config.toml
parallel_block = true
extras = ["local attention windows", "gated attention", "value residuals", "hashed n-gram embeddings", "an embedding shortcut", "learned residual scales", "skips across layers", "weighted sums over earlier layers", "capped logits"]
init = "trunc"
final_lr_fraction = 0.0
doc_mask = true
train_tokens = 431800000
Each number is 128 + 32 x the weight over its row's rms, rounded and kept within 0 to 255. Layers, rows and columns count from 0. The size above them is the row's rms in percent of the matrix's.

# layer 4 MLP down (transposed), 1280x320, rms 0.0668, rows 394-446, columns 256-319
size [ 97  97 104 107 105 100 100 101  92  96 107  90  99  97 102  96 100  98 105 103 100 101 101  97 100 104 112  96  95  90 104  97 105  92 106 101 103 103  97 105 103  97  99  89  97  99  98 100 104 104 104 103 102]
[[186 139  97 177  90  62 177 115 106  99 109 182 140  95 129 122 153 161 222 142 125 181 122 157 143  60 147 138 172 119  63 173 102 162 141  88 149 148 134 119 104 107 141 122 155 112 148 123  83 138 160  75 191 106 134 148 120  71 191 137 120 103  78 140]
 [141 125 138  90  72 146 179 110 124 110 142 126 149 117 128 123 148 124 166 158 121 139 170 103 127 109 102 114  67 133 120  74 116 105 186 153 125 122  90 162 177 201 123 151  96  52 139 159  83 123 179 141 118  43 100  62 115  83 174 155 124  86 104 111]
 [165 142  99 113 111 124 129 137 117 147 154  72 137  97 135 135 146 114 100 162 118 176 186  81 127 134 157 192 107 192 155 108 173 168 123  66 121 172 151  89 126 102 144 119 161 129 143 104 130  56 107  73  77 138 161 183 161 154 143  96 120 150  64 114]
 [117 154 121 149  58  71 158  99 143  77 162 176  98 119 107 133 124 115 123 143  94  67 145 126 122 101 179  78  98 155 143 158 127  87 155 103  79 179  66 142 112 154  98 204 115 171 124 176 159 130  99 132 144  93 108 157 104 116 172 117  86 169 124 118]
 [181  63 142 199 196 114 155 185 129 112 146  76 112 117  98 111 152 125  92 118 141 116 135 183 127 131 181 170 143  98 151 144 184 141  97  37 132 141 152  83 108 138 136 129 151 137  98 117  99 145 174 107  90  98 150 122 113 146 153  75 122 136 147 106]
 [158 128 118  84 123 173  46 137  94  96 126 132 155 103 110 106 117 169 157 126 124 123 153 131 133 102  36  89 149  73 130 130 137 117 154  99 140  49 118  97 181  83 117 127 131 145 187 140 120 149 114 182 106 124 121 110 142 143 103 148 114 149 144 120]
 [ 89 150 129 141 162 169 126 161 150 109  97 157  63 145 136 153 109  93 104 147 147  87 115 176 130 131 126 193 173 158  89 136 171 153 118 150 132 116 122 153 170 142 134 141 124 152 117 148 152 192 100 132 143 175 111 131 152 169 150  93 166 137  90 127]
 [ 73  65 101 151 149 109 157 143 114  89 156  96 157 118 151 125 116 155 128 127 103  93 135  97  89 175 131 146 120 132 121  67 152 169 127 110 114 153 103 133 165 103 111 125 111  72 133 138  66 111 189 101 165 121  76 165  77 154 111  83  98  81  81  71]
 [207  97 139 119 111 163 108 113 153 133  49  74 100  83  82 154 170 132 148 140 156 135 124 143  36 131 103 122 172  84 158 179 109 189  72 156 110 104  76  64  95 148 135 137 115 109  88 128 154 135 125 102 138 154 107 126 152 145  88 115 113 151 143 114]
 [ 80 130 117 159   9  44 195 147 122 140 149  81 150 116  88 155 149 145 117 126 181 138 109 140 118 120  87 134 177 122  97 164  85  92 117 178 151 122 158 141  53 113 103 137 102 129 122 142 113  90  88 129 138 119 151 155 151 133 146  90  76 114 123 169]
 [194  91 128 138 121 180 149 161  94 136 171 124 113  97 164  86 151 102 171 133 159 104  68 139 171 184 166 140 125 167 128 155 170 120 144 182 122 153  83  90 125 164 139 132  98 130 134 106  92 129 147 144 102  96 172 140 185  57 150 152 186 144 155 120]
 [ 79 109 153 129 144 144 142 136 141 104  96 151  94 123  89 156 164  72 117 205  84  38 136 157 138  85 125 110 174 126 145  94 121 157  89  97 136 155 179  91 105 130  90 118 172 123 172 126 123 104 126 120 125 147  92 125  97 101 164 114 182 116  99 176]
 [138 114 116 175 114 176 132 175 151  81 138 187 154 148  93 110 152  79 164 124 127 149 108  92 153 122  84 120 127  86 112 166 150 155 155 118 156 179 110 131 129  85 144 113  84 134 161 108  94 151 105 112  58  76  87 138 141 116 165 156 131 148  97 199]
 [128 111  55 142 165 120 102 123 198  65 168 111  84  64 146 140 148 122 128  95 152 124  86 177 143  91 108 199 122 118 120 104 111 150 101 112 168 157 123 111 144  97 171 143 167 102 147  90  83  90 139 172 132 106  72 115 126 147 147 132 119 116 159 126]
 [116 199 115 139 120 113  93 140 194 166 130 176 138 167 156  83  69 121  78 114 113 134  99  99 124 200 157 178 157 108 172 139 126 123 100 171 112 180 107 106 135 165 193 167  91 152 112 134 179  94  88 138 136  85 162 167 113 123 148  98  78 120 112 116]
 [128  78 120 141 122 142 181 146 113 164 113 111 187 114 173  72 104 144 136 141 118 138 139 112 149 117 104 173 122 148 123 137 100 110 154 139  92 109 135 168 128 152 189 190 163 117 130 120  99 111 159 129 140 108  60  67 101  71 168 130 165 128 107 133]
 [125 162 139  81 131  95  93 126 108 148 200  92 112 153 163  80 176 128 196  74 154  70  84 164 144 192 115 153 151 115 118 110 128 147 145 177  89  95 137 153 146  72 194  30 190 146 116 181 142  97 115 109 126 121 168 174 168  58  77  99 148 101 107  89]
 [105 113 153 179 164 118 135 169 121 115 167 155 179 118 157 134 151  97  98 131 118 109 161 126 196 185  99  99 129 165 141 121 147 180 121 137 143 179  90 169  86 120 108 110 117 115 113 129 178 143 131 131 146 110 137 112 148 112 142 112 126 202 143 119]
 [129  92 148 105 166 170 201 125  93  95 130 118 174 135 149  93 104 169 116 130  51  91 107 153 106 114  59 111  42 147 156  78 179 139 154 138 119 168 149 179 163 138 140 139 157 119 137 138 146  45 106 144 183  89 126 174  96  91 195 159 133  91 107 123]
 [160 102 132 153 115  95 123  76 135 175  97 161  73 151 125 125 122 100 150 199 151 156 119 138 133 131 133  99  79 166 129 109 141 141 106 199 172 135 105 120 170 152  82  96 145 136 127  93  88 146 146 158 157 132 141 136 107 203 167 115  97 139 162  86]
 [ 78 114 107 110  93 144 142 139  97 123 119 123 117 131  80  72 144 149 111  86 137  47 115 200 106 128 149 117 153  93 138 107 127 110 155 137  76 107 197 147 106 144 128 181 106 138 172 173  65 139 141 115 159 112 132 141  77 105 172 103 140  84 113 190]
 [150 128  66 116 160 114  46  80  75 120  99 202 143 105 171 150 109  83  93 122 194 156 109 133 142 131 175 149 107 154 126 163 156 137 119  96 146 174 136 152 156 144 125 131 173 116  48 188 149 121  90 134  92 144  64 100  92 107 184 106 104 128 157 117]
 [ 88 135 125 133 125 127 126 141 105 159 154 152 107 139  75 151 102 144 102 100 118 143 127 143 135 129  81 158 129 111 110 103 147 199 105 146 168 170 106 119 120 176 136 111 106 117 133 123 137 170 154 109 139  56 144 142 184 112 133 144 123  74 105  93]
 [164 165 131 130 135  79 129 102  79 174 143 140 180 172 180  73 164 153 158  97 108 119 127 210 114 135  96 120 146  95 181 151 101  97 123 146 147  81 146  99 182 174 151 131 144 118 145 126  37 109  97 125 103  96 134 133 169 108 121 134 120 163  96 105]
 [113 101  91 110 143 105 132 122 136 197 158  85 105  90 108 142 140 157  97  96 168 148  73 143 227 139 121 158 109 169  95 158 121 127 124 121 193  87  99 119 143 151 115 157  91 114 142  97 143 107 157  84 145 130 154 124 153  82 111 154 159 119  96 134]
 [113 127  87 135 129 142 112  98 151  54 145 114 172 119 149  60  77 120 180 114 100 146 160  99 106 129 113 135 103 131 161 115 135 153 110 137 114 124 104 175 122 108 132 120 105  68 180 113 123 145  89 174 147 155 128 150 136 105  94  64 152 229 112 122]
 [174 140 119 251 110 179 163 150  83  99 106 111 104  84  98 135 144 120 151 128  99 129 105 131 144  54 114 134 134 129 101 108 101 116 105 156 165  98  87 150 129 130 147  85 138 138 149 139 120 131 156 130 129 143 154 107 192 191 106 148 159 135 159 122]
 [161 162 165 168 129 138 179 161 148 117 148 112 162 121 112 175 152 116 143 124 157 113 112 124 183 148 152 129 124  87  83 149 137  73 147 160 126 100 149 173  80 144  96 157  62 139 148 120 185  35  94 137 132 177  96 145 174 151  82 148 191 130 103 110]
 [127 100  87  69 104 140  90 133 168 136 126 157 102 144 147 128 126  83 171 173 126 120  96  98 173 131 138  59 174  93 120  63 148 181 140 109 152 151 184 123 142 127 151 108 185 143 131  48 126 112 111 138 162  92 100 145 137 108 113 105  99  45  67 107]
 [133 142  45  87 113 122 104  45 179 155  93  74 151 105 159 197 112  73  66 162  97 181 166 124 134 111 126 203 139 133 129  85 157 103 122 127 154 145  67 116 152  77 110 158 123 144  97  97 146  90 157 110 110 127 118 142 107 162 171 197 162 117 176  73]
 [181 133 134 139 115 117 172 152 109  95 127 120 138 122 189  82 116 153 112  88  59 102 150 103  96 162 115 119 170 150 124 119 118 138 136  74 110 113 106  78 129 186 110 136 171 149  95 113 144 142 107  94  93 131  81 169 165 107 102 124 108  99 169 125]
 [ 74 105 197 175 136 150 131  93  91 191 108 117 125  64  86 139 187 162 103 110 108 130 159 109 125 174 106 117  98 123 134 131 194 115  87 154 128 147 125 168 113  86 149 120 118  97 101 154 132 133 145  78 138 125  88 173  69  93 102 103  98 167 132 156]
 [131 135  72  97 195 147 144 153 156 121  99 151 153 156 168 108 133  99 115 147 133  79 111  81 125 133 160 151 155  76 120 106 123 192 115  84  98  89 154 118 108 160 137  64 112 127 118 141 156 107 151 124 137  80 149 149 134 124 133 117 103  95 199 113]
 [152  90  96 144 139 183  84 120 128 138 132 162 135 132 107 140 102 170 161 140 172 107 159 119 154 116 182  85  70  75  98 139 171 133 131 134 126 204  93 133 123  87 107 148 214 102 136 136 147 107  90  62 139 161 125 154 145 159 120 116 121 147 168 121]
 [140  53  87 138  85 128 153 144  98 141 144 170 134 102  95 110 124  71 148  96  88 113 144 182 131 107 138 114  83 128  85 132 111 149 207 120 180 145  95 119 111 126 110 121  58 110 142  80 137 105 173 156 180 109 140 143 127 100 126 163 156 145 143 174]
 [110 123 193 150 156  81 127 151 118 117 149 165 145 138 120 117 111 139  82 161 106 131  97 104 108 136 138 130 141 113 153 157 102 165 217 150 158 146 144 115 133 125 145 137 131 157 128 135 165 137 145  77 112 135  80 132 136 116 120 140 148  94 175 118]
 [ 96 100 145 126 135 147 120 149 160 139 105 143 132 140 144 144 139 165 156 160 116 163 150  84 134 128 170  96 102 185 130  71  83 145 173 132 137 179 132 154 129 128 128  71 101  86 109 157 150  68  91 143 140 119 133 184 135 192 135  83  77 121 108  96]
 [170 131 109 144 184 194 202 102 171 129 126 161 130  94 137 157 191 122 166 114  87 128  99  98 154 128  59  89 119  97  92 110 192  87 117  93 148 127 142 143 138 182 170 158  93 132 153  93 111 141 163 144 107 159 219 123  78 102 110 170 122 143 137 128]
 [166 111  88 104  92 134 137 157 135  66 136  80 155 143  93 156 119 146 115  96  91 166 108 173 117 110 131 128 111 114 138 116 115 140 108 131  71 111  92 195 140 154 154 133 109 127 117 166 163 107 163  95 131  83 157 127  98 144  78 111 183 176 169 137]
 [227 156 110 125 151 137 129 127 104 117 207 125 124 150 143 147 139 110 194 135 107 159 197 112 159 154  83 136 104 173  85 129 109 195  60 159  89 110 163  65 135 134  99 174 163 154 105 114 120  64 132 153  94  90 145 115 109 117 127 102 128 159 184 125]
 [ 89 108 106 112  98 169 168 165 153 156 171 134  81 160  77 140 186 110 133 174 139 107 122 111 117 141 218 136 176  74 162 127 114 152 131 141  68 106 143 142 177  95 159 181 140 108 179 178 175 124 157  89  78 158 113 149 100 139 132  79 165 125 179 196]
 [118 164 169  81 109 105  60 191 123 180 153 178 101 112  90  75 173  93  82 129 186 122 123 140 141  93 100 125  93 131 229 166 175 130 192 152  97 169  88 148 135 139 129 168 183 130 141 160 104  80 107 148 117 131  99 127 123 113 108 117 120 127 144 103]
 [ 88 143  85 144 159 123 201 125 134 188 113 140 148 153 131  88 111 130 139  71  81 140 120 136 110 134 116 101 115 122 162  90 108 153 152 117  85 115 166 184 139 149 163  77 128  71  83 155 143  90 103  99  65 127 122 153 124 110 110 183 149 130 175 118]
 [133 155 140 119 132 146 120 145 149 157 200 106 125 117 142  94 174 115 131 205 112 160 124  91  76 139 145  61 141  84 127 191 165 155  79 124  93 124 142 188 115  68 144 157 163 119 173 116  95  67 111 141 161  96 155  73 127 125 141 116 158 134 217  92]
 [189 142 197 194 116 105 124 163 103 101  99 106 104 158 148 122 116  88 144 148  59  84  73  94 181  79 143 116 131  82 123  89 112 171 126 118  97 109  96 156 105 188 154 178 167 163  74  72  95  84  97 144  93 134 128  96 116 113 150  66  88 150 120 116]
 [134 190 122 156  93 178 164 112 124 119 107 177 135 102  68  98 113 154 179 137 171 132 152 156 104 117  67 161 146 139 125 167  65 108 155 113  90  80  60 144 144  92 145 149 161  90 124 114 117 125 157 198 139 199 150 188  96 123  87 115 162 149 143 118]
 [113 164  59 149 114  34 169  56 126 153  93  86  78 134 111 121 148 140 136 151 142 118 165 167 100 171 116 137 163  56 127 120 139  95 108 178 128  90  81 117 115  50  97  81 128 124 103 157  92 102 160 133 151 154 171  83  93 100 168 110 142 147 116  79]
 [100  96 102  92  83 166 133 118 123 156 161  82 135 117 117 124 176 147 136 173 169  56 173 116 124 170 102 140 162 121 105 156 154 108 123 146 141 163 107 131 132  86 103 128 146 139  83 166  94 108 145 120 157  62 156 160 121 100 177  88 112 178 133  98]
 [132  71 143 115  65 108 144 108 135  94 105 189 128  96 149  76 140 126 121 104 150 141 145 219 168 146 168 186  75 124 143 108 152 132 136  86 124 152 103 180 122 107 115 158 126  74 153 100 132 155  75  97 155 122 141  92 169 149 136 145  61  84 154 122]
 [125 148 131 132  86 104 156  96 123  97 112 101  71 166 181 109 139 131  97 180  76 154  80 157 121 133 131 111 127 142 126 106 142 208 107  94 102 111 104 126 109 150 172 153 134 144 149 140 189 115 137 177 139 141 143  70 109 161  95 129  84 163 105  94]
 [126 118 127 110 154 103  86 161 148 121  88 117 143 129 137  64 146 125  95  72 115 162  80 122 151  87 127 143 123  69 210 136 114 179 114  73  92 126  88 133 134 140 104 155 158 112 154 118  99 173 156 129 159 147 140 134  87 152 133 100 106  99 106 191]
 [143 164 122 142 123 104 123  91 107 151 120 183 135 150 107 132 193 179  69  87 135 108 115 181 174 136 130 133 161  62 119 155  84 105 100 162 120 121 135 139  86 130 110 119 150 148 130 129 121 112 154  86  93 114 106 148 152 136 178 110 190 149 139 114]
 [157 105 145 120 168 177 124 149 112 158  95 145 114 103  42 116 162 204 109 111 105 125 126  91 144 149 170 155 153  83 100 141  96 182 107 145  86  98 110 137  96 133  71 112 102  95 191  69 128 135 163 125 150 140 119  61  90 152 124 189  94  96  78 180]]
# layer 4 MLP up, 1280x320, rms 0.135, rows 395-446, columns 256-319
size [ 98 104 102 111 102  99 100  92  90 106 102  98  98 104  93  99 103 101  98  94 104  96  97  96 100 112  94  95  94 102 103 103  96 107 106 105 104 101 100 101  95 103  84  97 100  93 100  99 111 107 100 100]
[[ 90 163 158 164 112 185 144  88 164  76 155 154 109 123 124 119 118  86  88 134 150 116  72  65 154 104  92 158 204  89 149  85 158 121 105  90  80 134  89 152  99 129 230 139 148  67 166 161 155 118 177  87  80  95 158  91 130 125 146 140 121 131  56 160]
 [120 144  90 138 143 100 126 156 142 117 109 105  77 185 133 123 170 159 113 162 140 151 107 119 160  98  99 164 170 159 124 141 143 108 122  88 109 142 149 146 177  75 149 125 149 114 139 141  98 137 134 177 154 117 116 143 158 127  80 162 173 153  74  91]
 [128 101  72 133 128 184 124 140 143 157 124 137  99 160 145 137 153  93 129  96 121  97 100 169 178 157 110 121 175 135 129 216 179 122 125 121 100 123 194 189 194  82 101 147 100 190 171 127 149  97 112 120 125 152 113 100 121 115  85 136  79 106 112 148]
 [133 121 107 135 130  74 190 152 123 162 109  63 144 145  90 140 204  49 126 121 175 143  91 142 111 152 125 129  55 172 130 111 107 129 132 142 147  98 124 137 129 129 129 186 137 109 115 123 126  91 194  79 133 124 136 159 119 157 192  83  94 102 141  85]
 [161  93 127 137  84 108  91 173 116 106 164 214 117 104 139 131 133 137 151 114  93 108 161 173 152 154 101 122 100 138 194 127 158  93 132 117 176 132 144 115 131  96 133 189 127  92 108 176 114 142 175 216 154 111  95 124 101 105 125  99 102 112 145 102]
 [146 134  81  78 132  75 128 129  83 179 131 163 135  66 125 163 119 151  99 147 165 158 149  86 199 155 111  89 125 127 113 102 127 156 112 102 129 125 102 118 148  94 117 118 196 110 121  79 123 122 100 160  97 177 162 139 129 155  90 126 143 158 134  85]
 [146 167 126  77 127 137  81 119 175 136 126 113  78 168  77 116 151  89 139 163 100 116 121 124 117  90 102 114 120 107 121  91 144  82 178 131  63 101  93 146 174 145  96 104  66 149 121 162 130 107 182 129 171 115 114 112 120  92  93 109 100 121 116 116]
 [ 92  92 125 179 136 175 133 121 159 228 131 146 130 168 180 164 161 127  21 131  91  43 134 184 123  59 165 110  88 150 170 134 130 154 145 128 183 160 140 145 106 192  91 112 101 185 143 109 123 143 167  94 147 132 173 113 149 177  52 143 154  91 145  92]
 [ 81 122 108 123 147  66 135 150 105  78 132 147 129  84  93 150  55 133 165 151  40 162 140 163 115 112  78  88 130 136 109 124 105 153 155 113 109 163 144 144  70 126 135 174 170 114 206 107 151 152  81 148 111 130  60 125 157 140 107  98  97 186 108 163]
 [ 99 128 138  91 139 156 141 133 111  94 132 106 178 139 136 127 157 133 126  77 106 172 124 163 122 147  97 140 124 134 129 120 132 139  54 126 145 130 141 188  61 114 153  98 180  99  83 106 152 135 158 134 109 113  90  93 179 151 135  78 129 110 144 142]
 [118 151 123  86 151  93 143 139  87 132 191  94 147 116  97 148 159 190 176  99 145 197  61 111 143 104 142 115 122 161 134 160 128  69  83 149 115 110 105 103 120 117 147 163 127 131 140 147 145 123 205 143 184 172 105 118 129 110 118  71  61 144  93 195]
 [106  84  67 119 185  92 128 123  64 145 127 162 119 187 161 167 127 108 107 142 152 165 119 127  97 176 144 181 151 170  95 171 167  98 185 137 124 150 120  87  78  72 105 102 127 125  77 106 127 160  93 146 131 110 123  97 141 134 150  99  98  98  67 153]
 [155 186 117 145 146 178 143 153 136  88 114 161 111  74 147 151 144 130 164  72 179  90 173 103  90 155  80 122 171 162 189 124  11 137 137 137 119  93 183  78 127 103 123 147 123 156 173 156  92 153 102 186 179 168 136 108 136 120  70 172 118 104 164 151]
 [123 124 160 135 145  70  92  84 144  67 132  57 100 145 165 149 118 137 119 139 139 155  54 176  54 124  54 132 157  96 141 164 112 122  98 116  84 124 149  91 124  91 153 116 125  71  97 100 124  51  95  62  75 178 128 135 151 144 168 130 137 119 107  48]
 [ 82 191 145 144 151 100 140 126  69  96 107 136 147 129 149 104  85 137 135  73 135 112 133 134 125  86 143 159 129 112 137  96 150 116 133 106  98 169 153 155 126 180  95  75 107 107 100 162 100 119 153 118  88 185 213 138 144 118 105 116  67 167 165 166]
 [115 150 120 105 142 149 143  72 115 178 165 118 111 139 144 120 139 159 154  68 216  68 138 190 136  97 163 113 130 180 149  81 136 178 147 121 156  92 163 147 133 135 124  82 119 145  82 120 134 131  74 117 205 133 162 203 128 122 137 139 126  87 175 125]
 [111 141 149 131 127 124 149 122 126 169 125 121 133 116 169 112 106 129 134  86 173 150  99 149  81  85 209  29 105 123 176  87 131 135 143  83 150 150  45 145 145 106  78 142 154 115 156 111 157 134 146 110  88 181  77 102 154 115 128  76 145 134 106 142]
 [109 174 138  71 117 177 126  94  87 137 134  54  93 183 177  58  25 127  71 118 133 114 155  99 202  41 126  91  85 122 168  74  70 179 140 119  89 131  82  62 159 156  87 122  45 141 131 145 101 100 110 121 130 167 163 134  84 108 172 161 112 172 117 159]
 [ 95 163 133 122 135 174  91 134 156 145 108 111 109  81  99 121 141 106 151 114 145  78 140 143  81 166 143 103 121 122 191 128  92  73 119 122 161 137 113  92  95 122 127 180 102 125 178 125  92 121 174 135 169  81 153 100  72 126 109 138  84  99 128 157]
 [127  94  98 142 139  96  83  95  67 109  81 162 126 134 110 100 135 160 127 107 155 124 148 161 126 155 141  71 165 120 203 129  96 190  86 163 132 141 136 141 121 112 191 180 134  85 143 124 158 102 126  73 201 100  92 112 130 118 201  98 180 133  85 165]
 [139 119 117 157 116 137  83 118  62 145 160 153 163 185 126 129 123  94 123  80 144 191 138 115 163  73 126 152 144 130 117  89 107  87 192 185 171 128 137 201 127 169 144 157 167 195 143 135 102  96 145 119 142 155  70 136 126 130 135  54 133 117  85 144]
 [101  79  82 161 115 140  74  84  87 124 144 204 100 114  84 147 218 104 124 186 112 101 143 114 107 105 145 106 135 117 157 135 134 116 123 181 117 112 109  48 162  70 140 117 138 142 141  89  88 113  94 165 160 129 130 122 171 100 123  73 165 137 109 134]
 [151 180 152 121 102  79  89 148  93 133 134  54  92 168 150 159 216 159  98 187 148 106 131 114 126 127 101 171  99 151 167 130 121 104 112  84 146 132 131  97  75 110 128 103  62 140  93 186  85 121 126 159 115 131 144 184 162 145 112 169  83 125 123 130]
 [ 76 157 157 193  91 139 121 149 100 136 113 134  95 120 146 195 145 134 136 156 121  88 118  95  86 165 179 136 106 144 153 152 126 176 207 105  97  96  89 109 120 132 153 144 105  96 171 103 120 108 132 129 119 110 103 154 108 101 130 136 115 103 182 102]
 [134  70 118 142  73 107  85  76 147 114 163 111 127 105 149 155 182 170 149  74 131 137  93  87  94 115 134  61  88 130  55 107  70 137  71  93 133  90 135 205  95  69 138  64 145 129 124 168 148 172 121  95  99 154 113 143 165 147  91 122  45 142 160 141]
 [152 145 109 115 122 138  63 108  83 113 145 126  95 144 148 113 117 102  42 143 150 165  85 118 127 158 104  99 189 118 115 134  95  90 109  84 104 140 142 110 165 162 112  73  98 119 161 143 118 111 173 113 141 163 152 160 113  65 119 149 144 107 125 118]
 [150  67  91 131 132 125 137 145 120 106 137 153 104 172 106 205 165  74 104  79 127  87 136 138  44  90 134 159 114 164 115  90 132 149 134 163 121 120 164 117 155 120 144 141  86 149 103 136 153  84  95 172 157 102 124 115 162 146 154  72 161 120  55 104]
 [103 126 149 131 186 122 103  87 112 143 140 151 159 144 200 120 123 129 207  73 106 147 139  46  93 127 124 161 119 156 122 140 198 148 128 129 126  89 141  98 131 154 142 177  82 136 185 144 113 208 150 120 106 109 106 175 144  91 146  98 107 123 198 131]
 [ 74 103 155 152 112  95 116 114 175  83 154 136 115 115 196 154  97 172 125 174 131 171  80 130 114 127 133 155 205 144 133 122 180  89 135 104 139  53 142 176  85 124  70 156 168 114  75  98 143 160 102 101 106 145 142  89 132 129 140  98 139 145 158 150]
 [140 153 193  71 167  74 206 121 119 117 166  74 160 157 122 122 177  55 138 121  89 148 166 160 181  88 114 143  66  62 162 169 167 139  92  83 143 141  82 177 140 128 141 118 163 116 143 138 109 175 123 141 157 113 139 111 126  71 143 163 137  87 165 144]
 [105 134 194 198 121 133 143  83 113 112 114 158 154  95 116 160 107 178 105  92 141 102 145 114  60 112 150 168 125 129  99 133 111 150 188 130 171 186 162  42 107 132 173 162 134 131 134 111 111 187 176 133 165 132  93 115 103 106 114 116 126 119 170 133]
 [129 111 122 143 121  75 179 125 122 137 105  94 164 127  79 102 134  90 173 178 164 103  99 157 104  88 178 169 119 117 188 130 119  99 107 113  86 131  87  88 150 125 124 122  75 175 131 118 182 137 121 175 161 119 131  91 112 140 117 117 151  87  94  85]
 [115 149  83  91 108 127  74  84 158 134 123 125 118 134 152 162 165 109  76  97 177 137  74 137 133 102 104 160 168  98  53  47 158 190  97 123 116 172 119 186 109  87 128 177 162  76  97 116  91 147  89  65 127  89 101 173 131  80 148 157  87  80 141 152]
 [158 126 106 188  96  70 162  98 124 117 181  93 122 118  92  95 106  82 127 155 163 149 146 145 163 149 166 105 150 110  87 132 137 120 170  75 131 162 106 107 124 102 164 147 141 180  83 148 101  96 164 158 152 132 135 153 140  64 164 143 132 107  94  92]
 [126 165 177 162 157 137 127 127 101 141 142 124 107 185  93 183  79 112 172 151 109 100 145 163 133  56 128 134 120 176 117  69 131 162 101 200 112 144 142 219 123 111 136 122  96 123 106 137 170 162 129 140 125 185 123 149 130 134 125 164 140 135 163 112]
 [142 164  95 163 146 141 107 107 153 148 108 143 124 147 200 113 125 175 185 149 108 151 163 108  73 155 116 124 142 131 132 132  56 152 130 125 174 117 193  93 106 108 146  78  91 166 109 121 135 162 119 115 132 194  93 148 129 163 170 135 108 180 126  96]
 [139  81 152 142 155 104 129 121  61  76 191  53 112 131 129 144 155  94 148 110 104 117 152 159 138 141  86 104 117 182 124 138 149 128 139 146  79  86 121 202 127 150  78 159 162 112 183 118 161  95 152 106 137 130 154 114  90 143 155  67  60 136 133 100]
 [162 106  81 129 151 127 117 110 121 146 133 119 121 106 138  83 170 162 151  93 135 107 136 126 140  92 129 138 150 153 196 123 144 164 118 135  63  76 152 146 128 161 154 142 137 156 166 132 100 120  99 151  78 115 112 166 165 146 129 108  99 193 174 158]
 [126 132 157 156 186 106  74 114 138 144 122 138 166 179  98 132 141 139 102 135  86 160 153  78  99 147 159  82 110 152  87 151 160 137  98 145 115 165 116  58 108 118 208 135 137 100  97 102 136 166  90  95 143 163 110 108 134 172  91 144 146  87  82  84]
 [154 115 161 149 112 155 118 123 164 143 142 166 166 156 127 136 163 134 118 216 157 151 103  78 149  92 167 137 188 134 115  79 108  91 130 108  59 122 162 120 121  73  93  87 124  79 192 159 107 135 164 165 173 128 145 102 137 156 114 119 159 102  93 105]
 [125 173 127 191 115 133 137 167  78 137 146 116  97 108  90 111 126 129 117 146 106  98 125 116 107  82 134 150 107 165  89 117 155 153 186 189 162 103 165 108 117 131 141 164 104 186 193 161 116 111 134 142 157 100 142 186 138 115  71 138  86  90 115 178]
 [161 208 168 214  95  82 128 135 126 166 142 123 188 134  99 123 155  69 105 127 109 147  66  76  69 113 132 117 178 125  86 116 114  98 122 201 177 140 167 158 102 178 141 158 159 116 180 106  97  81 149 154  87 151 113  80  74 107 129 118 119 127  91 123]
 [137  70 138 148 187 141 175 198 105 145  85 178 117 119 123 155  80 133 124 148 132 145 149 160 154 158  92 175  59 152 145 114 150  96 169 137 155 139  53 148 148 126  69 171 140 102 143 101 168  85 118 154 113 146 138 121  85 165  81 119 124 159 140 139]
 [117 127 156 122 203 154 154 154  98 102 118  74 115 130 138  48  61 130 144 141 124 122 190 175 197 155 108 171 172 115 156 148 145 150 122 125 103 149  97 157  93  46 134 134 171 115 149 170 122 121  90 135 126 183 122 127 103 121 126 182 125 126 142 138]
 [179  89 147  73 146 103  88 166 107 200 124 141 210 146  81 121 123 145 107 142 172 151  92 154 103 100 171 113 158 117 123  93 109 153 119 185  82 163 162 130 182  97 130 159 117 132  89 129 144 102 127 109 110  87 110 149 106 174 145 132 136 144 172 101]
 [107 125  95 108 118 155 142  67 168 120 150 152 146 132 187 140 110 107 124 165 126 129  98 122 134  81 135  89 119 219 169 134 164 111 113 124 153 109 129 158 126 161 180 141 117 125  77 157  94 153 133 172  92 177 143 138 128 145 137 135 150 209 153  67]
 [153 132 123 151 117  99 135  82 151 139 133  91 157 111 140 168 159 136 111 170 123  87 158  72 108 147 144 136 105 149 105 175 182  71 170 130 146 124 162 145 118  70 217 160  94 104 187 148 155 115 116 123 132 179 173 109 180 110 104 113  94 117 149 144]
 [125 168 154 128  34  61 116 131 124 170  49 174 145 104 144  92 117 154 169 147 153 162 150 145  71 146  88 107 119 122 106  70 176  87 142 119  92  63 139 206 160 167  81 100  69  78  81 136 115  97  86 125 132 152 171 107 173 115 126 152  82 135 157 125]
 [136 116 158 119 113 114 126  57 167 129 176 159 151 152 189 117 218 113 154 138 118 124 135 131 119 113 109 135 175 136 108  87 215 143 108 119 124 108 124  41 159 116 183 116  92 173 147  73 152  81 140 122 125 109  85 119 161 164 143 140  90 101 142 112]
 [113 115 142 109 178  85  91 126 111 128 124 136 143 131 129 123 110 171 122 159  98 151 130 159 134  59  65 121  99 226 131 169 135 106 169  93 107 106 106 105 134 120  95 150 167 125 177  81 142 198 138  73 139 104 139 188  87 132 150 116 142  92 106 197]
 [131 120 164 136 185 190 104  77 126 185 106 102 129  99 154 120 169 109 131 158 176 136 113 133 151 143 167 131 153 173 124 167 147 134 200 125 138 153 140 104 140  84 117 105  99 101 115 107 158 121  90 156 152 161 110 192  54  65 135 138 159 173 106 161]
 [122 111 152 101 181 117 137 137 139  73  20 140 126 197 157 193  88 130 187  94 126 120  79 150  96 144 114 136 148 114 134 136 112 136 104  89 148 128 183 122 120 102 142 120 151  93  90 126 117 179 106 163  99 191 119 136 157 138  73 133 118 118 141 109]]